Weights of a small GPT-style language model, trained from scratch on English Wikipedia: 15 layers, vocabulary 4096.
Each number is 128 + 32 x the weight over its row's rms, rounded and kept within 0 to 255. Layers, rows and columns count from 0. Numbers have three digits each. The size before them is the row's rms in percent of the matrix's.

# down: layer 6 MLP down (transposed), 1920x320, rms 0.0925, rows 1121-1140, columns 128-191
# up: layer 6 MLP up, 1920x320, rms 0.137, rows 1122-1141, columns 128-191
down1121 102:169092110132125132179163111163214039133134094133160149138122075114063146090182115081091139194140094140111152099110131129204086135152120067101130157126132155182111079126134155170097096182118106
up1122 094:127151113115117097176074084144116154135076126129152132126132111101160104126110135169176137127130062141129133111161135136139144136134105042094074118120140130095174125132121120116116085136147165
down1122 082:112113147184142157129090111152141134124145135121120134182104169112160084144114147132128099099088117098155115143169182181094126175164178173124144155126063163106129107118140088132172164141084077
up1123 100:097067158127186138143140125124144053203091104146162207097123136218117069157154116123129123137123164120147167110124192150110127162116145168142121098154128158153155067177151142037089160134101108
down1123 092:119101112116133125139116128115165073085156157155130153195127106095081154124123128123106156075157100101099149112200094119127107177087074145131090119098081085189116190192137149124111101132110095
up1124 106:116121105137122108131178119142122104137122116143090152133153159168153004139098119138128145169148157086105094157188122180088176093151140125155217138151138118089105177102180207123120142122133077
down1124 104:211076119137163094173139075106103111138133117117165148142102138096100125097098101136119087132144060199139156072150128128225171088095098119131149132109125105152089126099113126170157153166070162
up1125 100:132199152147120149149148157103177126117094156120126083094129108157121126158141151115082114138097127171204082096091144147152203089137170103133177125128123066123153158129146094089140123156119142
down1125 088:122108115107125120161169107185059132155104099086107145109147210162145144151152153106157188117129107159187153119147170187177074127132101107158124110135106172168134199139124067161123128107114101
up1126 102:129131115113140110134051129157084063147138135117083130115114145161135092178130111108096176143184182131093111191068155137095128099093163177142065143118125097142180193168142171074142142119143165
down1126 098:171142159162129156130147126107131124103113112165132178105147096106099150085200155148107128125093068131165108108093182155174155083129120196150123170106161098152105222127111110102153113094120066
up1127 105:105128134164114110155117128204185105134102161068115141162126117122145120096143132127183137180110136094051127129144160183164123155200136137182175132106166157087127124096168163138094179122131112
down1127 116:170122088163112133140173138137142078168131095058125147154175110112093141092135147125163110119144110137129157176090170115128155139102152162129106172135099086094164116192043092107172161143123089
up1128 105:125148104179147045100099128131135119155120164069153086134176164169118053100151098177140144088159171178119187116098086203154138124141121153139120126185132184080139149144183136124115113134141128
down1128 106:142142149126137143172118130075111145110137187136088107140072179139138130143128150155142085116140118122137116161138107156139171124153186175157115165094140164166177148112098069156135122123110103
up1129 102:120147194131158121149186095148128113118108148095112152159061144112139163116095164103121166156132137131095096149163050126092177126092156136096090160108175133142135104128175146145083186130167097
down1129 098:095077164081075090165148182064069148148125143167143141100149153175136149134146183148084120131122138084105179158151124143144174102195213107132130160146090110161145095194105163106145128111131119
up1130 098:089076161115140112119088193121135129164092121113154153100143111181232161126130165144209124127086064072110136078101139117149105097165121070135121146092123168124147118116139115078122121111181109
down1130 092:095137151183127126104079142113110071147091133130085099126156162130106104135145167155100166135141090103163100086110121112103145086153147100112099074104125036123184147146146078113109158164093119
up1131 106:192062146164158069129088107147133157090173100134141181119164178180138129085119123114109131063140134112134157103138165132098202118169151039134211117094169110123119136068120154110112165115162087
down1131 105:140084114161127114115097136146070129118161073142108078119079154137050131111119134179164112121101151114112097127119121182155050129130111113138157100108090110095155167132126148125082086092146111
up1132 100:122173156089104079147130126146153124154193146109091072130128131120096121117168123083113099111136094174157115176040144103096094109145104097169121169148072150115178106129071127167161105122131145
down1132 104:129116142132065097132174109104137082131115149153175095127155121165135166140176087119125197132109121123135108171066092119144091217175161185156126220142106132081117118153064163130142133120125112
up1133 103:113142143217069144193131187112190081161149158138096096134074081086171203111137085095143100156176175163069129143127127136169124173051114129170141165097123141113143129112131087104119173114087125
down1133 096:131147129088167136113076117098098068065073095145169146111147163132084123096139115148166151132156128112150087104080122099134167065067101147145128101126165163133099128081109105189123099153075134
up1134 098:069122140120114137142116130164153157144101167154127113132154113109164116138143095104148156141134175138131140120136035079053132093180081195118172159085128110151152006129166164158114186209082157
down1134 106:109127127160155181117161138074127084079142154187114092089158095128105170155115176113094117120115141052146132149137127127131103129165122103112120157099091122134163169177120190095103154131123152
up1135 096:121151138130127109104153086142135133109176143097074100184159105118102113157134057122113128128168132140104133116089170190073090097159125193151119098090111104075155162142116166095139065106131133
down1135 103:112152202105098096151165175118112104143124104108171141127157120141155125152149144097163092072144170140115150109090145129115172139157115105107164135187096156150186154124177125149104149086109078
up1136 107:098143186117128128117168096120143098141132155173117085173143092136126065094103142164173098130156126115111224120174114122107114213071111112124210151122161151145125072111146132130094153139191108
down1136 104:085131115159123119086139099116104130155126203136169098171134138129130103119175169185082080114088142135115160088163165072145143088146098134182100131170178108134108163103152077204139141178138101
up1137 097:070139093174106161122124124124169129146120119153175121154076181112148095160101127115119123106101160150118122133129081110128113156091114174127147184126109088123125126100168134156129077186110146
down1137 099:136125140149122111104110127103172117136095152095157117146085136164131144170124147127149126155115167107145107146100145141076076141128135132085109096093096181151160101117149079152162157084098191
up1138 096:074101169098109156182144176136123151114141093104086114183134114136178158136158088164156142161175130091137118115140113137147131169057132124168154170106129119150125141140132151156140108170074120
down1138 090:170088146121103107136092155148169148194122151123188143032140180153130100113070197135113180094111093116117060124129133094078148094118124169134146135105180135182140057121115121140156182163193131
up1139 107:150092161079109110141099101107106143163120159164047084092048117165124140165176119131106075145117111120146168091120154099113088112091065097150095154123163118069068140154063162153157120124099158
down1139 108:128122127122186153134140060166097133124112103125155092128133128130132100143109173140066092129053016151123172094118100077105152086170156144120217140128118124091127084127117187123129133097111111
up1140 097:130130076124063081108128060198090075111119094134060146164173205175143071078180145151078133139148136096112149141062135106106095147130131137127140080111108116090174172131129126136125076097098146
down1140 088:114129164084146120157116135084170172110082158099116154200170194139111123163066113179099147103103130111186164140110132091131155143174164143101106133145133111133190161156143085122079099118131115
up1141 099:116140120090072106101078150211082167140082069084120074122153141168156178116070164122160127096135155064126107141203162153135072087161108222161123154111108138122084131152148175139108136106145130